Part of a small language model's weights: 14.2M parameters, 2760 steps.
Each number is 128 + 32 x the weight over the matrix's rms, rounded and kept within 0 to 255. Layers, rows and columns count from 0. Numbers have three digits each.

# up: layer 4 MLP up, 1024x384, rms 0.125, rows 655-740, columns 288-335
# down: layer 4 MLP down (transposed), 1024x384, rms 0.118, rows 655-740, columns 288-335
# gate: layer 4 MLP gate, 1024x384, rms 0.12, rows 656-740, columns 288-335
up655:168130117145169137112154162120127158215125157164103106066144128099146184065129175141137137137109104145135076064146062159143118131091150106166183
down655:149132181162083132127106117161144171127148103141086037242092088136137126107117146061105112136175116202108115126127144141103135140204141070109118
gate656:133149105126204089124064152122120152157161040092143121119074165036170170097114099176045146143100161123105111144108172130146136158106106163113103
up656:106180108093127126234178132068116104155167164144108114130102154146130177160138183103149073110125143106178105129164070133107163173105114095140085
down656:145114138173121111107138178128179116150195144140153176085087109103114119204090116117154170118158146151117063116152170175047140140115128123127127
gate657:139099099161117083152157160135110163126130135108143069105207125183138127217151128075153170139094065125069123149099089184102147078159093154163174
up657:087119097125124119095109153118154179159105180074074201094069092123133162052129131158132030109173152112134118153146146123139175164166138099105138
down657:074100128118128111164132053124059129185083127073105137108123117162131093125114118080041108065109136073095085101106138140163110123094135117131162
gate658:122159121128113175088129152177153131124098134144129092098120116035143170140205174170134152113098156134083169093103174129090189137124174094151088
up658:125175103120085109173158108157165088092140146151154180082133161144097107080143169129118070136140100135132115120168133143085139083108088130104149
down658:163074158133142129098083090104128134125115056123121121106121114171134113098147111129119143134102183135157114171171163064175099136106117066123126
gate659:121070137206155120128122082107108176135103143107124123080111161084158144076059150168174127079135157069090117094119122136150139133142182140101123
up659:083089147192126071085131182137168207074126178153098098139157152134175181128139120141201083196089117100101151141191156124125181136095103132102115
down659:133140118092103114189124105144104154136149142130103102108109133074124140143159145149157084132148094116082150130155185144160126148117179078127143
gate660:059191095106120163150098109129065129099202163179120094115219128062127115125097087130131107034047149103132162132173221104115111117127162131154101
up660:079158118117084158141148120134139160124052091111161173103138107158112146150136136146127136066183144161156147106155052091107115141105087125160131
down660:168114061090134125119103164116115086124138109152179085186096104165105163131111113103103097095141062088146126098172100147082141141139127149059110
gate661:090156126118172123183069126131120145126109132088090152139175062096136125121121146130100099106166078158103146162126138107092114106116120120149139
up661:109075072171128118145174099095127096163118112142191143082065146147157136127179150079130108158108111157158157141125075165130159133108066151158121
down661:120163115091153126138137152179143107124127071092066119177134122103140064135156171148165075114171185122078076131165126063134098168164165065187154
gate662:070075099110155146143141062151132110161069112069192139090101110146126144136144143101099137150067117165141091093172136082092140062106106153138115
up662:143173151099143120131123070158152152164082152102092136139092096116131113167110133119184119114124232155170090105150114148131183080100112108134121
down662:125104102137144112096149105136139122162130163138116124102110102160115134110141147145172114117127113231115127162115157124112150144074120125126179
gate663:164047177146145149156147123135109123176167077146173135095077143102143110125159110166126116130122134067108146101148162127126149161127085095144130
up663:100158111147095130135130158098128130085178102052138155170159187121140172152113132151145158137085150122157182148119145079062139121076119115122116
down663:090133151106164173139075122108114159142156080172074173083129141131093150127144114174102148134119143098141119153149102104117092083165097085167140
gate664:096098156116097171125162115111183163121152124119151123154121115097155131114098182195167183165084112077119195147164134101163107198143146091125077
up664:082132131155146100082070123092172102101121114136100135145152108097137147122125112102087144157100129109094142171113092154178129135145142200174078
down664:121073101209204139176109171194159126153132140109129072134109163083103108105102143138139091126171115129154135137117125131132174108140097095154152
gate665:161111125120145128127117130157146092153152171101084145101113149167150139117198096120170119181118108072096188125101132133137133154189202107144153
up665:137092103039198103129121146080135186128084090113133151102095182111138145174139136108105100116144078127117130094148136158147181120132113131102092
down665:116121123101108106113135159105121124218121180103155110145146103166133155098115133126167146116103224142159151116138129114157087101179125182125131
gate666:150141126157129089121147162025154114111154121050172115100090140117220093119112107161071117071093088147119128073072111121088122104200087137166088
up666:140096153133142069142083121097096078131066161186091157160203099157124120137120142050102189145176155140121099141134085159063137162176123125119141
down666:130135112150098158112142151118143085160165189087133158162128083103117093077160168101123159163074097172143223163149128153100187072095148152089131
gate667:129102172089093118053120129172157145189100124100123103079184116065134136076071167154127138158118136126100129188078117097142154102117126092136118
up667:194085151113101114122106119164133123138075150067119179110066109132159126117144119060110155085094065149131191160099095100135122125081158160116164
down667:122093135163093131153085131085150086145119164176138117148126093134116100103133141159144150177109102103122176186118112172154150078074094147161046
gate668:049128113094089079152056181055151146136143110030107133127119098103154102078138149126127057129079153088129146134128166096129077124144117074179145
up668:097111137068115110149091145099102120115146123079110109148072096109118152079127184161142109101088157127095174132095150121142072141161158119203159
down668:221120118190100108073092100111121089130147181124080068165061141074127157088130114171167100147071137087160131111099144080126035143127133151135097
gate669:138157109123152207137154149083140133114193189078135128093158120154104093123130121163164147182148076099178081136154082116066152094121166122128138
up669:122099132111163192148159101103129091142187160124196078144159109172094110143114128136152160104113088058152145073135046163125220107114147150116160
down669:106149146140093111193134157175131094096136104111125093123065156137116195135143178144154181101071146122139121076077083071102128137133166125081150
gate670:150156131072106089124138124124108167108100155124119150103159133112104139159159181167119165134129153095081145077104114170163193149168115142157175
up670:093152139146163195135114096128103124153103123111047115113136140151121139136168087127166094108170181164106092083129094205132060121159144155055124
down670:177143140176198094152074163146105145177126136158071060170154099173123097088123136125102093164119142139084098171130163102117139107145129089087145
gate671:145191082155157137168088157109131190107139138085121104100098076104124113142148096092121129137109094136110086178162177119028183142169133067130124
up671:124116124055087156108119122131070127159155099109131117106174169073149131126159113195101122135099183129126067073182175154106065119115196158157129
down671:146153176133069156146117160177093149166142180111151148172090208130136134099143133137139224115120128125117194120111144099140141129179137128123166
gate672:138136159161099136085113225100155153143123107161161120170160096138112132119099129127176113088088070154133159155122157153086154178130083088172043
up672:167118143120078062169107174149120167101136149145094183127186171099125159156151173109089157115108129131086183147142153196075175105145115109135073
down672:163102158158096140195151147103152113174077176117061135163141123106073185122145081150136115210117128165119115161166114176157173083167138150105191
gate673:146137142195130140119138154153141148113096116152183111107114103192140110118131115140139095109121140141132113165125120128083115124161154118119112
up673:149158136113135100111172059153184157117066137075131150160132120108132095157180120170170145199095170158076152081100132153122181125145063139132114
down673:098123137162104153119090128138093135147168111107100161123077165135142138110111117118082125114107129063089092104152112108121131106115103110121093
gate674:181154096106072092122169164166141084138161104093146146095100148117134142103070102127153195122115101129126121088195123112101129135071127099096163
up674:123150100144073152160079136130164095105122113134139124099073182157099120121093120129086150136077126212104101114144150054111121083172127114146132
down674:147116120134100156135151165207109159141158135073122111130152075105107086101105175108133107093098161087103133212102210101120116152129091159193138
gate675:205169198145130141115140114127145128116138084106176143150146183099131172116137212110079149112057123187140113115143146127145161163135139086058117
up675:115094058137082124188123185164172048137093128134093162146122109115080146163173103118106113088121141134150146127124139083052093137119110187082148
down675:169133080125103097148110103147124104111137127091089123169101115154159115099153158087114196114156094144110104155194099117134097134151119143137159
gate676:099070168156166137151100109127112118152123085132117089192137086119157177129142133140105189169100166057074107139115124171137163087120106146179163
up676:096120131120148137167133116095129102167115113100138124097124105162153164148128124153172099162166096112122182175166104148152125090100139109112179
down676:093139158117150154082097089102083143150196135107107077134131139170129162163128157066136088131125067172063094122171128172163136126122160144143123
gate677:067075172096081087118097129136169148092103142126148130105126130120061143169178141124190128130181161146146086126118121100095099142116111127133147
up677:120130147173112134106087169164115107099170189174083185166113160097132135142145118120119135145121117140106146137131100151129159112152118091149132
down677:111129135122097142200163075133086125142129083158101093149180122127098128079102153158080095166091095060166163091136135153171154140118145094100109
gate678:085104179095093142149124118137158168118155087070084140098095114057051077106148159138108149116098117117167128094139167118140108152101070174177107
up678:145146135103109060111120116135121161175140165127132152147121097049088130171135155134121142105115150155108136125127124140114086137133155080119115
down678:139180105136173115154148093121142091157128203131133105153153167150118141130183170133134056143157133092191135126201108138022157075153166126108136
gate679:124167113092180111123163147090172092172128140183177129087157120150060103078118196126114132157172092175105162094120189165142152127107122116146105
up679:113059113143145097172088113118135090106107135104111085224114143084129139160067098083178139131159125128161124125086189076029152117114093191146161
down679:093157100134112129134134143141087139190173115095185165139105150092175127116118055146153152151088092126112157126114111168127167085167120135118140
gate680:115123122143106115116136094149104155137130120104101043107112117110116143096131149072124149124178177104118112096104133160146144137165097126123116
up680:120170070145135165073136116163102148208131144095138111138147157129083152122120196096109110071114180096113109128087150148118128107110144152119102
down680:095070090118135177085101105099161118089151119152131129111142128109119134133135088139111159140112114202147112193094045129130097129154131164138155
gate681:090172116161154178131079104140097149130118087091231090153084046178112038118130197094136141126105108123205176121119180137096112093160124110142137
up681:160083146120148154136140119171093090112116130117126118117116147138141145083157111125042135144123125154074079167160157117114161127146138079081179
down681:105148161075089073122133153162172099079147167105092108083151091107169141114117146154132091115161097120010175172133091127171124093184204123084142
gate682:154131111116156083172139138089126124159132102098182151157134150095122166103181150164100148101143114111124166124149145112091087148122152119110177
up682:160065103124150183135174078101141161140116127093144100093154084177053122122070121164198162140090154125135094122139091101063160148150167058120139
down682:045116147111154159112097121157130151089175168045103045175145132120182141131172103137144112119177142139124101096157126162049145132129159112171030
gate683:104094107135149167085145109137089134161179113154142121138119129168153141159060179084103092119066128042098135180102148113114096166072065117097134
up683:143082123166169154138101117167139129117127134136123128097083070108145212091123108143171119151151127115078136111047116087085086072159128125132136
down683:118121141085100136097109080068124185084117098119101122110159120111141134101117130140226150123111142176095104100086120140147073128081160094189092
gate684:148168135092181115100127164094131088118116044117022141060180077129169133134125141136135132152127125123165094129130143109074133058197089117190097
up684:101104108111110183154094112126214051068099129111121057133123109085182148183164080090072167048087092103127161120176140153150184165123128177115087
down684:142133101083129128145136122110105182142156143116090113128127112098142093078141131166095117104090146177120156089167109147143176097152204154189119
gate685:126092191120140105109127133134143114149143060158143134160175095099095095182106126136048137151145114144203112150106156174169148162160164136071099
up685:097070169145126108098169100163083142118103131138116145140173215152161131088162132148177140135158122085049160098138079148111130028112107121139076
down685:109155148128076096103192106165084151108112128161161116080133124131137204137149180112122097143098124077191084024147106124177107164114136134095126
gate686:106115166131119109121127105138118120164149114110119115204132089137139151156111099160179102141195124126099107103136112121098136150149140081115143
up686:117123085108174103084041094127149087151148161135223145063088098149109100152127069169134131150161139062130154180134139072102181090045158148142111
down686:142129108118102144143154088083122186111088155129160121170141190170184182116164132120167118126105148103119142111123128064163131172115152135131149
gate687:167132202111137166114139086145087158105133149148098119168136113147124148134108129056092129112171125125116132178069132170111148092205100134175136
up687:133086136107117073142099152126083150132172179158165160149104124143104170108126090174111074164093136096134137042122068169151080143174143153090122
down687:072134167162127142129139118112113143150168121166174168138116128157130125105114119109148111137168107093233079117127082123160174124134161115144116
gate688:135142136112138105144088155117105091121074103149196102170116125122193060165093093102136145092126108111149144127097153155107159088152141148132161
up688:130115108076115127113121131157082160118191118100154163147133129110102199050122132155152184137105105076124131130125217077105162137127158126159092
down688:142173129135133143100166125140130127157092114098136167131133111134146165136143135137149079215138134178099143103123122144072112130197122090153131
gate689:099162168120070158123154134181133195094151149134111124108122132120177139196181110150145075220092173109141161076148160125086158121114110027094152
up689:142139161152161081159146153090151160166072130137091150180117142123174119166125164114142136186248104093096108101142085189144130128059069150130127
down689:086144119087165161095089115183112189075146112150098104174122146138150104075129134150133139106110137132143099161085068086106151093114188158104119
gate690:183107084151128148087054120177104124103135081109158119097141145128158161146097139145127085157126126166152135147129164111076154049081105096090150
up690:171199102188174164089138038159111115128116099059170114091157099123109110100099085101064144107109152211098138147079134130174142112109170092158110
down690:117092105051131075160101113125126079126091150125059156045135138147150151118139127173152118149133145099161097159117128163108095212093073091082096
gate691:096133136155094155126080153083131136144100082111148167150131168143098100045096080105069118165113154114079114154134094095095118120143118138096185
up691:159115144174130118079141128121156157112135127171073142126105174087130093096153128163087175142144109126153100193094128146133069207116117022156145
down691:109142125174076150174113125135112073174103146138189135101168126148144140064168119125107140106153135155142155139144084148158145172124177120141090
gate692:136121174113149141083119126164140082140111119141110096133185130123129156102142151124141046084090112144176085117046188097049150134131065084211119
up692:165127122146163153093162125147159121130167153142150147089051112089162130142134146103155169112134127103141122158136125158132091069146089209134121
down692:128094127129140114122119176156122077181118135146105114146204131115108083049068156114118105114070185164111095090082059135082091094053097113125108
gate693:103157147159087118197165147131180160077177124142192134123177079089078150135131146069094119128173169078101135125147090127097133133122103114143155
up693:106063096159143122166100143188069139200200138108111117125168105129139121135132175131154115093223091150121057119154087106131126156148169099178146
down693:134104114115134130073130168131161098178153107075137058113125115142166075118169104145111083117109075107144104108160152144157145132130126116176094
gate694:178169155180132184163072135152120114064166169181133126121116122153152141102190177107128076093142096120081159165146106139117062086157088150132068
up694:121127176055088088094168114157123077141156077115059127135110102162143120113139115100106186147182154145113156069112120068144069108169081076127150
down694:131154097082110148171134101065165185118158140091111128119130158097108126122122098170124079126107117139052096136192144104093142128173201060137121
gate695:095201120117110098160150171109140140122156107131152136101178138175092082143180130125154148154182193140118137160161117078104209134115126156119129
up695:172121130185148148106200222147110200150111117166113141119078116137138147104117111082110133093158148145140138145125099109159166099157096132174132
down695:200068107131104166122155052151172212144162163125148123171099081185107116127151125150113147129174115148095157158091154107145166080152102188148082
gate696:137169104185078118145159114095106110090192104117144165128105186126119090156089149149189140122133129122120130107139170140149147159102107136144105
up696:175139116147127097136124084163092141094113140161091122076190129176128138151116115117118159180126137098118102132131129117104160128135143110118182
down696:115125172120180152156147154129171111140111116130051141137126099122085123107135138178134137040166142137122129121134122113156125198144106159141175
gate697:119113108098109146145166095132134139147100107155139137070112122152111093154195053148167159147117160100124092137112094162142106107100163071087180
up697:110113131109191171096164088126110103111095122177115116124113078154181157099125128122152147132116138190116076168102146135087161138116128123078132
down697:156084188126118160118105182087113157148150113123123096190098161151163061184180131104072111109156109138121101178113140181158125143127129074174141
gate698:067114126109186148095138121117101152144075129119086134154184070071162090178167073128073129083092155093178107123140128144107097113138134181179154
up698:153099138153182119113144150147146105197139169119091129116140117101127108167178050186038190146147107106183170097087129152143143148130121116130109
down698:143166150010067111129067140125178122137193160087166129126109162130117121136122118134145106137068136070147115137123084119123130055151105131124186
gate699:148108150123197182180159153079159134133147106055098113121131100121096146131174128187139087111056178119122129158174156127207135143079132122151217
up699:076122164091128097134127121163137174147130146090184136127139181127166133147098143157161147161118115133124153175063090092129103021106083137164131
down699:148130115150089136069138136064096183171109111146125204202213064132130127170113155132111158182142085085066150143156179096186142175091109128104139
gate700:139137167138122161099102145116136129107087129151109115086158181132112125135079115120128060123172146165116191150140112110112182024145142134125136
up700:127131111087170158077164090138137092107086093111125169134119154129173047114096130145094181130131187130149208115105143105104085124156105110193144
down700:120111149100139114132160117078078155058139196114071153102088111142175134150071129108127061089145179122014094154143075091130147106124158168126109
gate701:160122168119131106174123119116093172134090147160126153165174114078063127144088094158128110113135150106158114086156171111192083123107118106140128
up701:163130128097069118202102130106180128077122167143138146139139127129124128107061178151116057093109111150101148159147135166176117193100125097128114
down701:177116084129118183104143142169066146161182124133169135129158136155136164183139150101126091125114143082132098134187085131132102126115133108151170
gate702:098091136096134136147121062099149147087153080113070128092155120117075112118071125074164138163110102094162139127127139151118101178125056150131120
up702:183094153132162109144060132101156129108164116146103126133128116105135148131110152091131106178108114124172107127139135214157145092129141161108155
down702:130075098093118078163107140121161145135164114152104116136113134101114103135174082161181176169137131145143165129066149116140161139112131148095118
gate703:113087108108107138105159132107146066070057132131152136108185109179108129101168165220092100063129113146144122145109082089054139108137093103152094
up703:055127089100106087150133078075184109108115102089069123140154124084160158157119168102141090174118152090112123206152089101110144115132113132077049
down703:077157097092110132112080127126090137137139094161095093083139135148109120148105139093128118099078128084168111146159176109144107098155086185101125
gate704:139134153079126108140212099125151129094078165128078053156115114088116085098111152074095117132105118085095165131091136151112109119148091192126086
up704:151128173144096176118153105181114154154146193101103155143063130160134065142148082060163109151097127118121146065098088107169232097086128118078156
down704:129037141118134086101156139144115155070131106168154142161152110089106128140098130113146123196139093053098118061092140108067087118103119154123112
gate705:102139144141167166131196115107159122106164122173150095107123126105115095092135066130143115082180178084047139106073145120177142212141115102141094
up705:139124210109128114127112152179085107158214086167105131193145105143149167113157154182132137190074135126152152169130136168113162142140181162146084
down705:177064115159070177183144148063125140124127154165131117028142132141152106085141144095188151119137185148066126177150152130145136138158107117124175
gate706:170155112150095120106123137140159166189240077182102136164108156068164095107105080146127126184196105073130115132135130161120181172084089059150201
up706:103162083135175110159143170118132133194076106168118085068150171096142129084112132078075172135135144038147180134134128094137096086106087149123114
down706:149140151108182083103143189113149103082093168113158089108113137077142046204165178052132144147143079167108199131150139117158215162065093092088103
gate707:127118112116149137177145078132112101077185085159130075138175118133097033138158056120066151132169090133119112138131131125102113099122087100121115
up707:128125150159126120162188124128147144107092125135119110082211174112108150159127142116129119105120113137123095173129101141106106159145179158096112
down707:166150158148132165174149127044153129118104115160146160069077105099121148138179107173146112115108109128136120166089149106141159153118160083133128
gate708:083171111083158118086123144135106138075129157128127095107116084199116147118135143124128109072080133133117109073149102133084119158120104120073088
up708:126026158161115128147106136134123126138129151163154141095121136178115160166113116173112119138120103142103109160181137158130107124132135106156084
down708:118124096110128149136158103106047103109153162124150098136148145153102146082140108114155137124135061156137140122087119099129148136128134152153151
gate709:121133136100089067147134129105147155105119075179182131079100162136127105123131058116143108139165132124119152125138176143089124102130091129153118
up709:094155207165125089151109150140171127118161158113161106124036174091111128104226132160137123083105137145087137159118138150096183190195185129155142
down709:110132205088090132133141138105146168091166145128123087093090181070132206107135119142107115135132073121123137074099160092127122097141144188165053
gate710:130090092162168095175143107117155114159087088092113123145180088149130148139119206137135119122138092123143116145141109159120160106101128156094126
up710:121123133124169093149073146135153132124121179064141151121137157130105182185137105146145116111147146062150161141107134115117118153125170155075123
down710:120175162154106120138132143178096124091139122205112108140094138139120115160109144128153198102129156142092094108150190077085159107131084126142124
gate711:111118135201147149138208086144096165175126142141158178079100124164112151147113084107134128147129188122116132106097130149147183141164131102157148
up711:181135105037104094143092110130121095083106136104091140149101145113114101111168118173140125115156102135109074105153099100197100122119098134085107
down711:108114137097122153095157138063119068111118141107134063172158116119108101141131133064154139121169116127203090157173123163094163139128129136159122
gate712:102137104163101151138111116084196145150072059136150113096128154157175117106163150042142079104106077137121133186165172127178129123085142094146092
up712:079124090228145107143123099131192185084129158164140107112155162115187108203170151052124128113120069122145124172102122156148137178175170176108157
down712:166141139136107112127141152102127114108148154212136160143194109140197129105091113127142123112127060207151121151081092143149107140170118133141107
gate713:142166098162139160106104134178141081145160114131184129165083124117106146118119146101111142103145123114167110167122104099111135128099122120132154
up713:090116138147140079140201140139116159072137128097161140121151147103138208103083130153136190149075116105141177120084114107101127130095116051098121
down713:196110039078108122069137098163184153154119158104102202162134078062129141142123165193115167118139124130161107165052153201101160133115089085133106
gate714:149083187145122106127094141147166183105204131130166165123177110151122109213161089185155080144163110142111142201080132168104118147160118053085125
up714:115091118165074120145149072139105187093184121139129105158170095154147149169167185153164125114176187104082116147097124123151036108121109106085127
down714:118129118158133177163170128163153193147187155184133141159177103150076134255052133168133156082115139148158086160079178153092089139125138058142078
gate715:151120143081160100161121102153160160134097128074108143150117122094105116147132122103156077163064125151163168100102119180118072125128165089105113
up715:085088103155114068152127116090107135141129085068120143129140125132124187127070107186144032132159137116139158124136095130127126094157128084142095
down715:084175196162170115152146192074161099106129143122095127159114133121144150198084126100188126174078112102141128123158099134141139150130085151128163
gate716:140149129130164112098050174130109164138155098097170127144176104142122157154131136128169121077084143178126142166152108144156150153112147090126124
up716:092113121057112093127179106162103088137078111131094121145203117130130085096092088122094144197130182151109106177114080099137132167119140156139107
down716:132159129151139127142127111118154121126114143129144157207098138042103100115130152080132133115133143079176087105116145168128149187124165089134167
gate717:132126106123143090095143133112107127162142116185115141158167149054125141085095141182140154159130175153154158127129170134082183103049158095149116
up717:233149139151129083138133077143129157159103152087141137155108113067133074176092157147152159112176162137112106149134113165111148060143125115107151
down717:147112151073139080090066111139071109127137144142103146082173057171151144092201149135136094111106148166162180145071146136116109133100082133120115
gate718:163156108117137130111099090136177145115150099098128153118158089131112154120120203127111153084107182124135114139146168147099108215106133172182134
up718:109178121105116143129126156099059106109105106058107117087084164168101145161163154114098141147108146076134090082111118169176139211113209091081140
down718:144152140096090102150065153142123076165145124112142127123100125126177145046125151118083109139117121105114159143188100109149125109108124156177135
gate719:118143110144131130190099110105128126160108126062104130075164141142188142102090144165133109127150121137109065106173109179124094079053112105157132
up719:137152080145176193140164116128116145093074116059112119081107133081200102130136132182092150122079093107108072148134085182072148085127146118103063
down719:132075183042146137121148171116166136071129123130130118118068159193072122111107169116121118113086138095169219071117141129106148098128114129087141
gate720:146130187169148062130120085136112091157126152146116109130109095179137108154115116117122164109171152111131204084101154165153105153131147143117147
up720:105121068148106115156127125099056131130078103110149175142140137089129145143099132110112098123135145129099136076130106142140140131135080103138109
down720:158140173135150120116198121148150154157175097136101150120099149137169126155139143080072133109150162120190136132159111178076088126095074115130148
gate721:168139147176085131104141147147165178160123145134164148169108092108144165146144160154116079131165111121102122152118127132100141106073124109096178
up721:090130123113175150157164142128115171090122123201160103124072190134083095162154159138114142147160117119085176187127156096139181168124143175095097
down721:125130112149097175089178147120156163135127093122120149174064147108135151121101087138083099128143076163107132165114165088165129104197162123165098
gate722:126095166113137066199213170120087102154109158106105148103069142111108158083163091151168121144112145121106163134134182114148155179164149077157147
up722:082135160131094133145123051102159175138144117117135202131148133136070109097136173140111075093158166143042097146136162100129170153177117104132135
down722:116145120123150156146188210098117144123123120123125114137102140081124152145102119089139105165138123098174143080169157121077191110086167168114092
gate723:140184133099099111114150145179142113144054139131108083119126126158088122111105105144127138131086097162120145139147172163150166145095154134107222
up723:109141101135102100187110133103114164137113134080133123156156096123169132155140182153149124149129114071109099098106133158123113139137142076139088
down723:162136087133168125101139060212164127141110106128084151114142120133136104183178147135096144161134123144065136156159155109090069111145086190114143
gate724:154127108142130109126141136141105160075140134142183116149150155115141112079098136054146061150148111208110202119175127149132093186165083113090146
up724:140148089133127153066157117124092124197126187100116138153139093134103148129185044158100119114167130126204162153134115108097122117108134089184085
down724:111130088149088165126122148165118197103145162136091159099160096162157132116102113179094109095141113151133169183101077203141145113100077052173150
gate725:096098121116174106142139094089155049127126158116098084176168113154141110115127133142109124141083116100149148136148120101153118119144073118159135
up725:098140104072130157072058162203141112114121161131140095116197113126130108156094067151214125126112131104095128144100105108109115097143165065143196
down725:149123099066109130194093130132130142202090103149190144071140101091172200119080147081206135115135081099105148148144174146099142141186139123118162
gate726:155066147115161105115117120172139152119135141165116166171099149195076151097157098127101136200156130068112146132086198060149160106113200140138121
up726:145147192172171161146113113085081165141126131117148181149044125144103121121136119107091174116103129204124109114148182090119168100157132089139111
down726:090193125116118154107132108179162130138166158099149119149121081076136064086163113064144138121165159144093191126112102102120161151125156105112068
gate727:056084193150117101161180087098123092147128151165122134108087150104116177120128118163075165031130130134162162140065198147173168173125129132188133
up727:131131140125123168104167156112128150178135109112133140088221095142084119198179098170163126133128166088158167087116120138147162136114124133215150
down727:105185090138094107118172154154118051126096112139203150135156131115109069129167084106116129171172072091083125107187137150108130169164108134147168
gate728:103133135119192112181188132088173090132114069111111123142155119158164140160184144140154101147161108105075123098156125165147191181144065109112096
up728:144111139125121153123106100116144112120136066188139137177124137163112162086149193086090099150125168148102123110172177099151086142193178108135074
down728:140064117111111176115188097160115176127164095123094180127145150130078175192116163161185146130125074098107081107113103038109154181107101132134147
gate729:158119161102157168122141154125119121131139086146081128088104105125093135107118124105127159125120124103171131136099138100169137087102156122143124
up729:143136115135153116147124108108133147132137168113136151150113122169097107076147152115120135128105201108139150130107150184133159162115147145134046
down729:138161157119151115155116118116109087201145077177188152154149109103117144143082084099168147109142079119093167109161089166128134138134056093153115
gate730:166026127118140126059137100127082145157160129147143176129174074128123119107162136127111127086073110111146102132147131092123118134180171201102096
up730:180147152129165124179159105159125134067116150059097147152173160060141120140217185091120092155100165101137114189109090156126081100059151150148111
down730:129140199139124118107090153043107123116143117124149090122090121111107163154124121143140095114141105126127156077141096098147132158070159167110063
gate731:125137130130097123167159131086119103112109133095156094143203091127120136161132092131141117124123104146154128108142137105156132135121175096123129
up731:108186130113132135114152156118118136146058119166157100137131143104126173136154158116090063133136085070149174151131106174111126102167167142119130
down731:131128093081117193118171145143095107139113123151127144103084171143104114061140119140128194139137135096092056163024118177122113119104198118144157
gate732:133132156147110173125174145176164123156103110149162137059117094125108121119095119123082139127186151092153157122126237056142140179148143098124166
up732:076113180135153164093099071095129057117181145137121127118137093146159130097039158157116096192148180115124109110160194087201125133126121129135067
down732:067183129096095146160127171130108106132073132149112137167132147121158084164167170105136129136148125084140112096163051132153135084196129068125161
gate733:132092072107169152118183132157133148156036174089130137108133046106165091133137146121108145104120138166101094142131150120157151152104148143136129
up733:141111091163131113093147137159091099104078156106094140127091072108141147148136123127108164069122089143067168034140174123108132089150117090137110
down733:114106112173132123112153182108152112119148092095158124156093145104154144176130121083113137069191109122064174100151137139075134125123124112109129
gate734:104107138160123109092151182147109159057165179138088171095123110154128156101100102153124163140083164163090180162115176159126109100178106130100101
up734:174125111093091138128091158096115138162140162139101116167132151060096112158117144113151134113133088083103118155117088106111110162122122167150168
down734:140121143104142124109172150091149161052159153154165169098156097152141111129130069130124172154120154075133090111160169168110123096148101125149147
gate735:170140080145102112135065050102101057078129099124169165168127120143163159061047168127081141136111122145078065157141127115126085105119058101116152
up735:199157159137062171078149146130095126087142142148100108140152201100053166133095098119136165084117091073115212097129131121157070150187156124144130
down735:109112103090121142053140120143152070091103126122154162143118107146084167130131118148096107103131139123145120138057157161122157109180125159112063
gate736:121166124113084113111142087159116091127153078149122076109120079126095093129192171151164134117132082131143121114153111101096138090085079111154131
up736:119172112155107134090118107148178114109190117166091126117089101131196122175126108137124141156082144147152089146103159136136098131163095141093179
down736:121100178121140136157114161111189167083145146210109128097136148135099123145153094145141135152124095132113175124140159112129132113125118187125099
gate737:089139141154154123117157073194115117179127164155197152098146148138107117117096149149087075107129089108160163074162123143122164140139174143100126
up737:152170140159131139149178179113097126092159145159141094139162089150093129163096095093128148118106169092129122113212170132134136089149117102160137
down737:110099122110119097154148112120134152078124164108177125138097068115164134119133114091101165194128081169060096150154161147197124125102135106167107
gate738:136169142119100152123077118155137092126155094155111114153134102128131127058111158177152125105106162117115090132131154135140092119123134142176092
up738:126199113126147125133090102115115125143102158134089135132176159152152114149096108117085052130157181094097126152116074120143078099120142141160105
down738:112114079136145125176100109159109128110137142139129139162119132197151153107129111100141089077093122144113150145121076139118147189160089133098152
gate739:159115174121119107159163108164121085120146068128200160153116114125128192112221162125087104181119114125089171142146233102142141081119133169129182
up739:110160114113122121156172135118064164117185170117130114034115091138186149180120144120111051117082134152138139145073159053130077140119120119162124
down739:142126067127128142173148085147155112108117108128114063119159077099101126115165159186154147107095158130164132096142160111133132140096109126084074
gate740:120105144188196182200101071109189131055173132127152150103171133235079067143133161104089155102140086052099154127126137148119101149126139059145165
up740:075108088114090139089147132089121083174128139130118160115131155119141106159128132134113135153111057114122078076126117118182089144118151108124127
down740:125106108149162145119117130129151108080153083107107098164117153116103145138059124161142085112151117154143146109108125217141124125160147107128152